Part of a small language model's weights.
Architecture: RMSNorm before each block, rotary positions, no biases in attention or MLP, embeddings untied during training, normalized queries and keys, hashed n-gram embeddings, a smear gate, skips across layers.
Each number is 128 + 32 x the weight over its row's rms, rounded and kept within 0 to 255. Layers, rows and columns count from 0. Numbers have three digits each. The size before them is the row's rms in percent of the matrix's.

# up: layer 7 MLP up, 640x128, rms 0.178, rows 370-469, columns 0-63
# down: layer 7 MLP down (transposed), 640x128, rms 0.182, rows 370-469, columns 0-63
up370 107:097159139116177103130117133128187136154161141120144108139081155171115169161132029102111102126116133157102134089115096115137119089149127149108118150093179165131153151130082181093109080151139121
down370 102:167117082108103134154105123086157113148102074139138185096094146140114092170180181153156075080152130133053139099096158136142079105119056144135124112127150118090097103073175128160109125166185133
up371 097:027126089137160055161159072140078162165168159156155121146120085103132162105161137116102095153177093136102129158142137131171174143136150119121148151131157119091092132135118094109109127105152111
down371 098:135118085131109150098099123128160124136100149128101151157149116140136117095138144161123094133112090133104126098183093083069095177132120083116082101118132113140160116129145151178146117145152132
up372 103:123170097112148151149168136132127134074140143188162124150104124136200128129159108093142152181119033068108100179133144143140134159164074066056108132094162148114147135132106205122186145080126117
down372 100:132137147136103140163106138116062128094129108144136184118142108079141152062124134133108193148054102103124039111128122133145102106103108150066150087125135176049048139159100074118105117044104144
up373 105:093170130167164081112157107120132149180178120119114109125138093130093112073126138138146116107137094057130114175167064132067142129134119140162090174131163103118119123071136155130167128107132141
down373 102:147153078052097201146156107119102095129101072089124132135164109098127079162098151135114127180132135111102116095187098108118181160052124109128137142138139129075157165135140124137101143058186083
up374 098:074149098142156154152072151123130131110171145173125150088159145167175077174189101074095134056162133125163172122128104191124123137160080092095169172134131130108161106130092120123178127112186107
down374 106:127169115130125098119090087121093141098095063158104071127154110110049146115075069149112058095184089155170091119113140116159114095110139104162171136132136105170136189105133134125173106189097086
up375 101:109117092145152094137150124146094144097146128128111084113092137138117111184150126142142156166116087113080082124127138069130140146125171103117141129140138209116104168173050164146128143178109125
down375 096:136182141130144111144113150085090102075131077145088142140131164099133167159120128091121117178128126131091100140112139179056113132124127157121151089117135122149137101117168114125111172154168149
up376 102:130156086163140096101130102142119134154150137194130143170147156120123145144134088096162128079175125176158192151145162145099126100193113080168172158126151154122149163079105097090080000075119143
down376 107:132130145097098137110126123159109122103097173056119095200111142137116120112095133116106148114150163136196086136134144097115057147096125136121143145119096110110105100133078108142097095130142158
up377 093:033120110170158108135142120151146130149181125128201106130087086151171106191123151129130155083199141148164213103127137136152106107154147123137140108110116152142158182100114153180126067141084206
down377 097:127198098084057159148118105052030094106117149099098135138092107123110098087129183141122086140115161124152116110141116071125098147151153133143164207128161102071152116133117134140111174146187147
up378 101:124125113104159146239096118136076150143131166108118134103177110101103076098143081127102145127110133100116155131140123157163056152123146157115063170128163125083097116133072158135130124180138088
down378 102:171114127169187116101103169129141080154113168143083160168098139198082076124152120159111160149195074156147109131128089066060060162221137142122141121111117087125138101125088145110110149131128117
up379 115:143101101146229090148158149163129132114150192230144105075117073174143121082119150103128120140170101125116157198110108150107153164129077134135101154141109171153111126126135128078146102149114215
down379 126:090148151091123111174101148047093097064149107119124138160099086132133196139127132075113160182108163160118053156169117156091162157088185116131075123147164125146168135058129155129072110084186141
up380 108:111144092132150121242148081163126168149126165159168102065111107153091094117142152175149125147108141137070159142148130114111119093051106097104123144129131090142084125087063128145093117162153150
down380 113:096103162152084129156170122095136126118135108070110078113136082093151144142175100093088089163148090193115131131120148097193130139133068150070091133135137180139147115144092141124089107179127125
up381 108:088125146145172087147128084127126136102173126133135107141158119136137175071137022133125168140176121162110214157102100121075088128126113070167125096148156089078134159177068128136153147142138072
down381 111:147147152162155137076198147152182103085132101114134154154168164171104137117090107137135138172157132184112137154164145158069143187208134104199077065132119084114121103185097169126142142163154091
up382 109:090158067119148110150175127171114160090114118169179069097170133153136115160157112102084118108131113092161147115134218173146119112151148148120142140121081166090144076117111219104118137141079144
down382 107:117153149128103064116100136168124153099145049113162043095136138149147139093113113101102111137156099132108193113106196129151060105140165190092168082137130141133113088156080162097153068137103130
up383 107:131148112170129077130107112122141138111133154137154082087128158164128102146155102142092149103196125140115109103162143170116087141077128084135134083138094183106103104096129152141130096130137121
down383 106:139168120127064173137144132158135184116140124152116101158152158135173129118124129124094172137116094116109214137105110159112158120194170098129156126164208104107118159130197095191126144160115102
up384 101:136207111155144102138148126140063122161206173169128129153108106138098232133117133112163158158164107101149181145133152147110150161140095127073098209135141152072134134138153172167138026098096127
down384 096:126115143139118098126120137139106141121135091075133152188130145148168147096148078159136192103162140159140158107186163090101122133100143080133138169159154151059195236161164148103181106131195103
up385 090:093162095133136112087092113156144164166110161140142134128121076137162193145161081156127120093186112141156137137102155168171138167094104098118086136133151170153116112146062160089135129098128145
down385 090:150161108177129127129050092170202148173134156155114174118100100148093151107094163152142132161131104186176124034137101130169098161049123133114160147119166101119093162146109113156078092108103177
up386 098:116155076159178186142168069143153166165154164157147123143099063145133165059166094111100139133108106094080103197039108076101128103086136124101134098129058142141100132124149118135090126092114084
down386 103:151107123053113170127115172158154144173129102108135037138116092137118116111085135171138112124108130176085069113155084120134144095101121149078129114080088119147117174113103193189119114133153120
up387 107:076156150181134061114152120153163134137183113174114151157105130091136111121155093151074159119157052112156104133169089102076155124180104082165131145116114181157115142135101156115060113134125152
down387 106:118078161095182182138127125164121139160113116064094109116139104116125127103068175172152125110123100137120192075156099110150086142129168098079063105129144048186150147144155103077132135160149153
up388 100:094189070163148107151103092109120151149123142140132157049136109086110137138159108085192186072147140115086179159177089150121093054118131134134099086096165166152160128131091155139140138155112151
down388 107:154166170122116140093088135159212119099065132130094158122090179145059165119118142156137111078116130152098117136152082115140150101101100158164127048156176132120128105130138153111110174121173155
up389 102:089123096147113112143137092140136149151180152175113161105078155214143113149121084106151116117096124133138137142163188141101165124170154089053044144114204111150130103124160158163127108150098132
down389 093:125150083100099137130034154083151152144178134189121155153128142126095121156156130132070194135073054124117146096114107168135152138156089156102111122083145181118070097163143117096061089077106061
up390 092:098147099145133131149096076131092147091114134134178124117107106174130128114160167146125070159192143128077113170152132137162091123113126129111112071115104088079079111126115095148098094165143114
down390 088:156094130130176147152114133149158118121133145096143128162148124178102099128108099165138105107064131136210160088141140145121192119122141092124140132077179136201134105135134185127127120080084142
up391 099:087146048120152104169127097120137123117161157142125100160123133171138160186104071098129146137105108124129145125113167125121145145132136087060134110076138128156189155071110119134156018092131112
down391 091:097087136105097113183140161103144156163110127159105117107146090141165160172129145132096138150152164174160156032187122121187123117156170122120109141142129083187053133142112117151125127066124106
up392 102:050132097172168127146119065150083133152132177089106120058138112099109155094098099111109162112097069142121115175178107067182156141145106141113125131126132103080142125139084085126126109114094083
down392 095:131075196114139113146115134070151104148113143105119115095149105153160115141094153100167088123081092080100156189148123060069134214119150163143109132121075065119125066104143112139135176102105078
up393 097:136139098149138078139161150110163179131151106134144054131190147137145099170165062153145097153106128119101158057097121123096102096115090100184098190134054138164088158165133111145150090155133136
down393 097:118109165139133156143126145112125139144121100158124131100134189088134099095168108145136100131097214121101079122180132177106096168125142126132141126114145096178114066139121116118083103154069150
up394 095:112116125127191135168106145141139146203116155191150150104091180176127057088082151150157153101211130122111184140074101115128123140221078151075157131202079124170119168124147143102130090122132166
down394 098:103149089115068154113111193139111047053119122139117161130112094134129152107075105159116078182155118158147098123155092137142107135122088134160069143106181127077098064087142147114102170152185094
up395 097:139125102159140110100096144142083156162122113168071135135115150150159108151131095146123106080185095130169151089125143101149092125148130124127150171099189162104141191203121111101151104167076186
down395 093:103133118081108136119151129091144133131089030105159092071113117080110144131120124118175135185163155144074097148171179127148141103077095118155098083126080149190112098077135122206126191151144085
up396 105:089134116204142085138077073201154137106099152149164064105137154215136136129149111133122154070210171137132124154114127098189094103121099107151148120092161084138135109114121176076090174151127096
down396 102:066073084174091118043130142152161145131200078112077078148064131127113062054117126164138183161077125150113098113123099165141136158131178146119097128076174165099107100137159117103136134134117122
up397 105:115170104175133132143083139131114138082165172210141117100094145103089127137119118135110126096139091110125151141165192172139137064121076108078102137136104175122178114130113149217118078140157096
down397 113:158151139184033118129114112127126104084171090113140088153101165102124099078060129140139085109141142147152135107163100144136097150120078088079112053132144113109152204165145173145160088196115135
up398 101:154092120126131108137188116123085167148112147095123086109168109155116130161127091102122181106090116155130175077093054120069154141169078110128103089150108162086138122063142176074126128170123145
down398 098:138126088094132149131132104098135149134102049166146096167119112126112135138190097129173144178122132086120135114136131114147126097091114133165182141147122108137138134110115160149171108103092105
up399 101:126167171144158089169123147144122134150166152094090140198182108206101104133116106168086121139154172148109154108075159109103116125188109129159126155150147131148081126127140101126124116116129178
down399 101:115128154122128133146165178097155122173141116120107089152143079107083153082130156114116121159116207136167122172200103123164186207120098117141167095136098147119137111102173133096168181158219132
up400 096:109123104171126162196203079148115116152057164148181108107133130120114144087205138127136119098155143103121089108152134088153073153136138093142104164126111102117124089226105157138107136139127136
down400 089:056130208152000124101159163112117123136184093119094082159106120137154146092127100075127133126090166089130095178173132161148147176154108105108119141132137123152077105108125076116105159087112118
up401 109:090150121138154143125211142146131181117099153146111117143118135143201164189114067055136109061110118093076158159101175132088136067161097105143100180163071189121112169169170122085164127133113169
down401 118:150118148142167176138158196158176133148058052130129159162120191077117139107102125115153115092112164171060095170156093096148137118118133195155130151162110143112095171161122128102182118114150160
up402 094:161147130154147116129160071088179162158089098121127076073146161134131134166108074105136148139174173120123126183161113123167159057086124092108121096066099149170066170105088154070105111126139104
down402 090:145108088146139144100105136144116126114083103118093131165119101164157124088125134134148070102114111152109132131137122149067105192189201160134120127174158156158154102176158187106125158167198152
up403 097:064106108134171075154145070144070125132140131128174115141112137185170089144109133084125181112150146129150160172166116161138099170139156173115108178096122186122113118108077100078164145125144142
down403 103:185104129125153128164215110155148106129111080112114106088080148074137122101138169067064105077094109133108167132102132077102148140104106115205115053061164128151140139160137139141143148124164075
up404 106:122112118152148079181153023131104146097151152171223129111167155128150187156148113079172159128134095107138090115156156124131148108153129099190152139113139135162138130106066081083134107107126132
down404 100:148117167132097145095089165122160127173151101110074099138136124130159105093137183165110059148171105172132079120156173112205106129118109204120131082046132122136081149126158090156098096081128104
up405 095:153172132105159171166166081147128172159080123143097118108154116111086157085151110106078151183146150108104162142151051141102099141114126118164127088106114110122143096116132143127171147127182116
down405 098:110127143116093252108147153094087147153080091145082093172075077105095117112152138127137161156088113080136121154167136131099127146107194131174105080168115066113159174166101128157146141097096128
up406 099:094176138132145076124160129161170143124147133143069114104190155149096103121117120110149138154167149085177135181157087094094164137200110164190161128153116160152155113093170108200078062086157216
down406 102:108113114119146160099102101142149153129143102146110108133105043094117153113063127100076077123091105160127028123108089146103103122115133124075111141076159187101091132137097155067120097153145090
up407 092:096152129203125138105137102129117169164131122160121122083128186176137140160180089151148065069120161101119114164152093111099111081141141085135148136112155098154102151129150167097206153177098200
down407 096:061144136115154120153118105109114205145155134137085119166107063135164132086159138117082129157108081134085139130133133156152188144113147084068164110170097106116133111109146083121148117109132094
up408 098:131166097049134110118146165144060126113128143144135135077126143149141113126159064135103101141165101105143184122156171114184092129132081118154122100104124151099142122121125088143105112135141161
down408 095:130131154130086147136095084127160121157127126199148052119138126078154109132161180199115114158133115128152126137109126221079095159138145160151160113106168142123101138135154165129071162169088114
up409 099:151133144144111111163191052111095144123154163131095143093151117138156129115149104159123114151126066100144138116136097098167135140115138114050076149141118176145120142126172148154078127170161139
down409 088:139118107089046129112144063100146075144122144061128185125032128111109097129142158100073133130137091163135093125090112135107104146133153162149146138109165161155123073112102060031137115113052112
up410 097:128078135104141106157152090155131166152109163135104121073102101124123161091088141127121152166113131130144160131128153104160139076131144104070126132119185150094191117113138113109098148131221103
down410 094:159129192133120165141118137101214089123118125114154118171146077070214119150097183132108085135155073130063123125121179088101183179136115137085127156125141185088131152141137161115124097049137116
up411 093:058099000093137111171094137123050128128161119115109102105136085112074130162152122061124177098140113105176168149088130149142122090159104157141101177136176141110136123119134168109159103210116078
down411 087:160113183158207123159106168102130172141131112126097164133139112121086149136090125141132143147071140087103123158087106155209136125111086169171204071173108117155121126127163107136098163089134138
up412 100:077134177154184049155089093143191133115153148144189101105179156164061089115184140092118171094198058075119100212093172147152099124101120114110104155127132178100119146181110143144132110145129146
down412 105:141147121144161116114110125131136133168144106129068123083120169100109136150060140126132113194094136127126133117182111117115139097116190106112102107107157064140136103126167111109180210149157148
up413 103:143111118104161049137081126154123141173181151096134118114075124121141121120119107126135071141141105119129088092122126213163123104170104140168141156109152144119156094100099130089127092153127129
down413 099:194101127113141176120178060046103068109056166145138151157104096119110093134149179105169202099173133112121072165142127141053089092139127134117181094128151125170181106154100145168121124136125130
up414 096:067089091164140117156163120255078149162160126100139084172130130127135097171134132151137098126130076152114148135106157135172165130139113133119110179145083152120118132089130210103138105113134173
down414 100:131167099117131141132146141063093128091068081106076102145116068134094125184124174164063101177125117134135139162221052158134093201102154102152081135138133157143172127223132089126090128159129109
up415 094:112086099117143080160160135147122142108174137146150089081134138131104155169121065135099146134101096104094087131117118165055133203156074125154085092153145145161064099216141104122191112151108169
down415 097:118109085104206097148148099088151142114133101112099083080115119163131098150059112139146175120134129141120158141144178102140168123121089124182103150164155103087169118068127095118124159115153138
up416 109:126135115081172099156167059158126143131157168162097130098152091127085176111172133115142159120162083082105193188139109116044142136143112064117134170089113163107092138110142128100152155098112159
down416 123:106146167088111094129036112155090126052098128098127121160130083120137107190159120138078114164137143130115106122133110116094119184147185186131139141119091106137137098106178163087135106052123114
up417 093:129108088117146131125126141163137143134177167126153065107135115183129110145149128077111136125136139106167166157088109149069158094144144128106099154113180148130161109121163132068145079165138145
down417 091:077149134150130160127144134133161155115104170129152152109149151091097147080119089109155139131132132102097106149163161065125162069086208136186109147083136137105150151121066099165132131134192062
up418 102:123110141153142068152102124169158121139183160121182124096115115193202092132142151127107060151173176141143168122122116128166102125142093120146093126034128164123136098095149151108048135140121137
down418 096:111154131088028123111193094117124127108088140121108095128134160111120153112154136096168173098125099147080130080135154118083154135146147111106097119169206091117100155121115086146131101150137095
up419 102:085148044124151137132145126126154124087099176107087138147129155178122000101089099151106125141070093112135126138180170169120100106131107047126094084104109111131106097085154126102105082119102096
down419 101:135088126121125202096122139088150144107105102118148117096204168131149106141125096082190139136127118123112137124076125201148165150121170094144077145158148157140093156102118117121090091171159122
up420 098:119187091122180122111119101136085121131148167143149145106194078129141093109124100164136024098145155185132098146120106135124136124117073070187109122096159133149099146097167141109112074051141127
down420 100:141099131162163087055148140122153103149110006174110139153103118108101144141081195106112093070200149134146095132118151143148111186148113119156103101129126152112116174155123177116141085089137125
up421 089:126164105091135127169125097147074133127121148064116079104135128108109195140138118123091196098117109083108160146175076138103087107146173075157039124092137127183103115114183138150154124174165183
down421 084:152125113101139105143152082169072137157081124135078110148105127166127123143108090191170080159120115178127105141113133109152136159070066159146164185115124158158188129135133103120146145112121114
up422 103:117126099139136141131155102142162157083092177136167138137127151130173086146105098143100105150111164090122130114075174069152100140208093013110173125066115137156168188109137156142115095139118138
down422 107:152116124146137143130106124153138135114117101122102136122115137105103136082095159125097138166119104148127105155149084088149121089098132110129065112094209126114103169127114131132145157095218115
up423 101:085191100127140120098147138167112125105128166108081117078111132135144143115098137168121166114141073163193106097142169090149116096121115167116145119100124175158104116152072095067150128097116143
down423 102:096110122163189113112095157147101091119090141141139171124171129155149155076116202167161121116099133152127063177144173136109074094059190099109178060114094134127186148128141125138080101130117104
up424 100:112135097119171158129113065153120149123211138117131144085151101095166137093133138125120082153120162124096088127129114112134062173164125110131116066104118144175149106096104155120101067063129173
down424 098:083165093136196058132163074213129175124162112131064199113142146121149165128163094164141117101134169135153086112131108136139131161128160184166119068204138134103159119111173106126129101140196089
up425 096:121182126141193166187113146112099140134141102201127157106146106119081082167122091120114104065080142111122116178128154158091143144116146173119085174122175093080095151172201128129113155163136166
down425 096:184077152187214071145074168121152101138145086169128146100182159094137109134110112121090108122146160122085108157120099064187138119124149118153151143113151084129113138169171122199111126164104150
up426 099:084140089116154104121128074116149146146142184131153163195195144218135103113157131156109141112157134145122158131105127164173031106106124162152113189123092118153151145163150153160077078119154151
down426 093:089114170126134141150148117081187075102151120167070142135181112144149144179129102118138172127142096173130128079137120171125133141116130127099153140156170117166149066169106113112159062097126137
up427 096:073122115120143086143102065137115164108136136140137127120095124136099114114132125143139066170175127148119104190118126069182120048121096127163138073103168202151161126085132103110097110114112133
down427 092:193145052143163123114135211112110119179128110161125142144158121122111129115156176119135090108103164088118090137092160180163136132018125132118118122193129138164058087164101101101156104106102139
up428 103:152145097215145130142143085149158157128151146200113114148081150186113106127180127167138140121160128113097120100191061172096120179104050107063146113111138180142184177176079125119127138071142137
down428 111:117099167143122133120127118097111122102138131176113158119177131175085159149107118113103095092141142173132121148092132117039152192086128105136096064122140109124133170126121074151177126191123160
up429 095:092122148151150100166175116125067127127180136168173057114109100091138150129159156093176107151156089176115119136079184131100109165162108166127117148121143119109112144151096165145159110132152170
down429 094:149072159127127132086135172096081154119055118114072168101142153100122082100116128104182111111145143145095128123097160143141116175155110118164160088126148146145057129134161146122119084159203081
up430 087:123185116118153138149212069113136138115086170166095158104133153122102065164081126132172146162111152113125163139119114117145100102207067094128135134175132069133182102120150127146215149109113157
down430 087:161069122186175147125075142101164074106130145116136138088133177105089097154121180106119151126114181129134163114116115064176177194130114153149104129126199087142122102196160137048123118143141071
up431 099:134143053141131111142093133147153128141157183121171121111144159188208133108165119182183164103122068097191118149160124187126103093129139133099097131089106098110107129147070129101097107110150141
down431 097:134191102107098156124166141130121111115121106135144106091186163094099126123080104065100063122148108202150123084123127218146146142120127137054128094152168123152094109122148155149116103128063117
up432 098:117070123129144125164130141149120130102077164148115075114114128171213156142144078108091089119166115107146143128098190158138111060122133145140114079176181163130111112150123086080102123109166150
down432 103:197107159121165079100177146124134167132089146150147137107099140086155156119132125079111104119134132217126144161114126157088077061090162208154155130159152125128154140179121129103134134162125150
up433 105:040117099139176106130103118113152149130207139178140144072155139082124180126152126111154131133099141074128135142161143128085123165117109133096106148151137132201165105149128224099122120129141156
down433 105:129114140143157106146107133134149157139125102102142132097108185151142138139167149156122107173136179152173107113083115113086167156172057102042122099162171187126102071149109099137162143146155143
up434 092:156138099136164071123160103124129138153139139129118148158188093144109151132143157181186143108176112146134104132084040085101093118111143119145119159110151100177125133132076147189161144066152120
down434 086:091068100095148112175188052130154167078173144137087127124091147110133146111109148142135096128090119160147173181115138147139158135091131161167122197126161102119189141186098036106144132093133114
up435 111:108164092130123131114167133133146176129096136087095076109162132172121134143167096078114151101139164106117139146149189163107128130165098109129087170136111147063083116149172118148113127148175167
down435 102:160103159128132162136130182152158109162120089157157210148130191150105125121111080137122111058128197130136161179094090094138108153117134127158149095198085099123134148150170119125123113153127172
up436 103:100122121176143133144106079176121123162164140150127126135098106091070129109142158132118104117168142138119106136115125135070093061137110059125151183084083115114057116163150067107172122125136120
down436 099:137179143100155181111120116126121129130107119110119092164089083123123110126131118116148151128112137068123113172104156139122148070141143083067112060112123074128105143109124120203126115044095153
up437 090:119117138130159113133110124165097131111138148096137064083130086111184131120062098134153154105100146154160158122146154097086154171182098148128101169131197069169114145149104110071179129134137199
down437 090:147140158147183130117095081081131136113093169179138146126148124131094150104154154129158105088142108067113127171119097121101147107119110101158173055101124145151156163117142116148092156098118151
up438 093:140147094127169072124155150109089105134156150181149081176146149119127139234137141124121079140147163060192137106124116167147108100167158168118093157174100113135075177101139133154180124137180168
down438 089:108120145094175151109119093127125159109165164142169173171117121099094143121126159163123152223169179055091110088092079164162122092125113138166126109147144150160124111165119143100142131088111058
up439 102:022239129107169076142149130133155135095229129144157112143106146154129147171131128130126098126118129092146125137099106169101082134114058098104150147156098176214145118141079147103114120123134172
down439 098:152133174113138169114139188086159139180185096107131121162128199089067123093138145138110153162126120077171099118123172116145057119117082101146126170124102145106093127143104152092094108109154104
up440 103:108147137124143140123144090154051141106148146155155099139107153134180069172118150115131115141108100142119178145149144113153097124147113086086074183116185102120140167149108120112136129183105187
down440 101:142184146159132119128103178120121142161173153092157127187137103166111131136127151084112099129074070170143072150155186161136150135137169112139061043123126102119136175113130163160106120143154138
up441 089:108123060107168080079092110155085142111114169127156099123159126116067137094187138082103132179160103120195132205150145094199063127138121140116068161109120131098109134116108115127160103129163140
down441 092:170122136073182132110143125078103119119120118152093157098150140097094099160069133132133202106095185092073135154123164118124107102163131167148162109144137138135128076113118146080182135140088125
up442 092:087100120125127098106145101108065180073143133197100135122142124102082075169082098111135102130123114135156161072072161129117144110132099107150126176115181139105125068164128115168093112084140119
down442 087:165083123132117118167160151109174067152146122082073149089167116108163114130162107125087152103124129132099095179171134144144119122142193199105165140150084088112176190135174174097195099117108137
up443 107:112168085148159117140130115167086169087116201140088135148141138124121150095120118091081119137111160146087118154109144083093105175112152079120089150083176177091113126190092099090061150131160087
down443 111:176139187136124104117168160164098150109066124182072125163123106143160140145109161113085175162106136144127088149147141135088053146070156119102112102126138136143070159115128189122176146152132141
up444 102:098136087137145127182183127173156159114156107122236051189127139120135108158128128125130137176132166114129114170142089171179133128103107083124119150121129150121131137073108170155146106109144136
down444 095:102101084119115109089099116042110122158096115160092135137183116124117143099141134035112130083137081169149120107157109139136131051219164104115168128153164119151167110150116152128148039133102179
up445 102:098154131128207146099157101080135157117164157158146101119119125145092159171128099072078129114143181141131162091137127133127108121183120093164113115160207094119168039131074139085115136149122148
down445 110:123137103195233159106139088089151107121137108129067149159061128135032117129094132138146111144133142174126143162118148139113101100117166163105104089126086128166142114125104132104072175136114169
up446 099:144150112098114124134112062144175212106111123139104139089162113118161118150192109100130136170146179104119093133122091105108075148130107055111065141093182096210077082075121106094144122165181103
down446 103:124123122130111098111118151092083079138198149154161203088142128146159120144127092135153144110149068186165135122087094099103126143076124239118145100179156086192148099129199095171141133161072106
up447 095:102174103129121137110135117163110123183096127118159123122100151128163079195175052116091056115171078117186109138142154127128117122147108178152071151102136129078152114172181082099091117138169138
down447 091:089087185183123136097096126102182085115083042171135126112189114127081141069089164127132077174174214169159092056128162127152121102098162127138191153109092131174125130136070179104155101145118106
up448 091:102141076082137136160137067151108165130184159111142057101152112114157154125200147124118157160155074166128101120106091112177107143071141159104127107078120157155138157143120150088090101096175099
down448 089:109139137096119155117160134079151123143109146116179118103150123125116196134149123139132095140240117122145178131123111140108086145151193126099084077146127105195075130177104109149162122108153194
up449 101:100132140171121103148174082158077161116053155214103093084152165085187100164157135141118071181125122125093152119093101138157069112131119126153063130131155127116075121119132115195098118119202118
down449 104:071106117173212133097140137084093111169185134159089158073124146167162134122102175094179118085150141058142145146069177127105154104122101051087134104139135125095112109147109110142107125145117146
up450 103:106117060122112113141116071090143159143164130118116117199083132184136089180125121147134101098136097097107141107080197145103111123115116115125163150098167154128138089102123140116152100090142118
down450 106:156120237116127123145156105065121170155120162108098140088122042096153130162106141146093153183163125146145139141116128174102145135154162197093147114154180085157135135143188139099152115078120089
up451 100:138140080128150129136119085126142161128111122117115143104125115137059199095135093122132156089160132089180148179182132178076105166153140087072075155149125116133071134168179075113143112164180202
down451 097:138098130162092066124067140105144179107080140123089165144091155146132146056122091129108095126106084134095157089125132150138192142133154148042194125123223078090127120067131109158107088159155163
up452 098:121140096151132153113154105145112174149125104118109095106112140206166103136140076139175076142107135162126107144127164138085088095089065100152110122149155151154092080147086107080166164162137090
down452 100:127102141134159122194187187078111175159119099136173074158140152147148181179114187117125119173146135121150129105139151131137088130116123068121100173195142058140130088010171105142093129189129130
up453 094:121148123130125137096164098167045160144151121157115098092145126145161146114193135122148124112158106161178144192095107086141135148104150187106138177141170084114080097097141142084126116165156116
down453 085:164142116052188150160109126077124082149131105063101172117148122144113113162125109114087095127141139091096090077160162162119157096159149106137128076143117157162171125143163147153124036131094120
up454 098:170128108088161091156149106169081155138142159165157135087152108111126041146094056065137092147169104101150105140114107176127150154198116114152130095125144122072106114105105135085142127133108074
down454 095:153177152154127122179060123150088101144115116120107157126112128162160070125131102108147055112211136161125119089169148071126177153117090153108132148098119128148123160105149130115086124192080127
up455 105:103127110135174124144166125127108142082174147110118083082085138151162173172159145164065108150129144056147140207194142152130143099176124148159146159127123139134119157074081140234132160154114134
down455 117:188112126158216141122120085083125091137169133145120172094113099125113149144117125152126125119090104139143165102144052053081174064128191088142135154163118083189065101114113146136183189139137099
up456 102:081135095148130107164122113128155163186097169102162181129209152084140131118108049081112124098200099079104140161209095138181163074086071119066088155110121112102110126096116212140091105125121090
down456 097:156115138134132071057146128129204185220130104148094154104100151160120120133138110106146145140145139115109118131083120080133104133102098089110142154107116127159111130106087142115162124182106126
up457 085:044148103107132105187124059103089132110106144208178114115170115072109112098162133082125092136150107152108110135172184145150083154126121117158076167107136104151124116108147135181089125096178129
down457 080:115088146122096141097120148128121061175122129111075156109116171173120172116098072079128104111083153171159119152163100121122137170183102125147146128111130126114154125167090119151078142131111139
up458 102:143157071147122103145173088121122156105145142163188057113181101069137079143184100108130180112129134083104147142099099150125128161122117080111099124138111125029093083155118155090186087150123125
down458 101:104089129183134133155111148100113106161109167144136144145152098171154120096080141135106087125130194170101108081128087153121101169111135148148111110088125117166131106130046107150135204086096151
up459 097:128113101162142136110092108154107144154138139135123148112109134084105144098183071141184081047135089141138211111118112171156140097135106038135121199093181120064126132166086123124150131143116182
down459 095:154179106144131141102093149148163161092081155171122142169138213131080169147106170117196111114045131146079182112088145124203108159101094084120115158051129087131113149130138100164160160134092128
up460 100:131142137176137077134137095194118160109143122166097165104130102122152124139167130115093104114144155170139087119122109174138162067148028076133128141065107137132123099154144094046092123134117098
down460 100:143126125083099210167136136132143082126077084123140124158125128142073099200123145109131080164182143152159181152114152130058133098133061069125139162159114098107139141091204143153130162155076144
up461 112:085171089096153141159147078129091184118137137106176134077145120080155072117185152076179080129174132122137172167116168101084173162095089121163152172137130164126097092128195101136177070161134101
down461 125:134074089149139126118176148181099162168154130113090099104126115177223123141095170102106137148084070147090153133180136182146164109059140146095132128162072156093114137135136080153075141117121125
up462 100:107123122160154128206187124142119156075125141154114164169156156112183133126155120130128149108191153123214195139077170131081156115154145117148089133156139128178108114126133151089169149173131166
down462 094:143148152095131185128107156157136108070121052107110171100107060105115151094108142191128130133161139123147112057133161133140128086128121110128059201116123137134134167146123082133121192110154107
up463 102:151159112161129095155139156158076150135174146123142121102108162160102164162123125107159153142081127073141102110164201136067079113127113113136087112120131083104149114101127186154097104125124187
down463 100:148185106142139087104109121177127103194131132102055207102126130148139118127100126139173173118097106126121077113056164041118079149110114134177169069140136130151143180092105152186174143145109153
up464 107:100147116136151116136140154159067136151176141126132117075129106164162136190128137122108128122144186086107120193143145136090105139097098064119087156087160119154125122095108139138146068195104102
down464 111:128113081093107104169122102192127138146110100078150047155085117101142105149080184119112121177097096148168118093221108111156158128125142128084088151152146165132117086135090077116051153144158137
up465 109:128103122111157072144116075127161153142124160128144170110070141142077056146140075050117154091172076129152166143184146151129175098124114146156080140114094142171099081081164126177147139107117166
down465 107:148168163127101177120174168101199116137157087099122122135092167178087112167098158101129146104081162163135128116155126109167181181062140127125114142138157089090120134052192146159152075096114092
up466 109:084097160156145133189196128136098137091112182166121097102133148134084101153130084079061109155175097092098093176125154151117094092153127153123093121123124103083132101163159130137109078157081168
down466 121:120084100132243140114199110130119128154150099147174097130143160102096189158119147091140114232140128138191149154162077129117135121172111166162160081161165056158159102043106117182177117111145129
up467 097:099128134168156045099149144121162139135195140152144124158115173145159129117139109096115145085158138092160172109168131136054157109149115132115110151149096174110155142137124176089102090153147173
down467 093:109105077147088162155121127134174097145116114144146185095142204102158154112084075171081086141124134127078063099168134115192161212139100135143155123082132135128130118121114190134105145147116059
up468 091:128151107119118067140152081140138147111176124183160129060106126135118105130099095098129127141140067172065118162171098142101110171076101083059109129125145100115125132108157118067170052100130144
down468 080:077117210141172077160086102062127109112093122089159121156137094136108124077108174136159120149096155116133153165105133102090157103060133132145174115064130188098149177075139132111096151108157165
up469 093:099098138186163128156185102152088135105145125163137116117163190151147119104130091103122110151146119131114167135122114088180176148169107154158091150080158170122170113156111168119127108145183131
down469 098:175111196076197139093129144135122131091148112117139107050178094114167078195139106117121143099123132057080124116125128138143132094180116127161164108133084124189044141179098114135128085084135135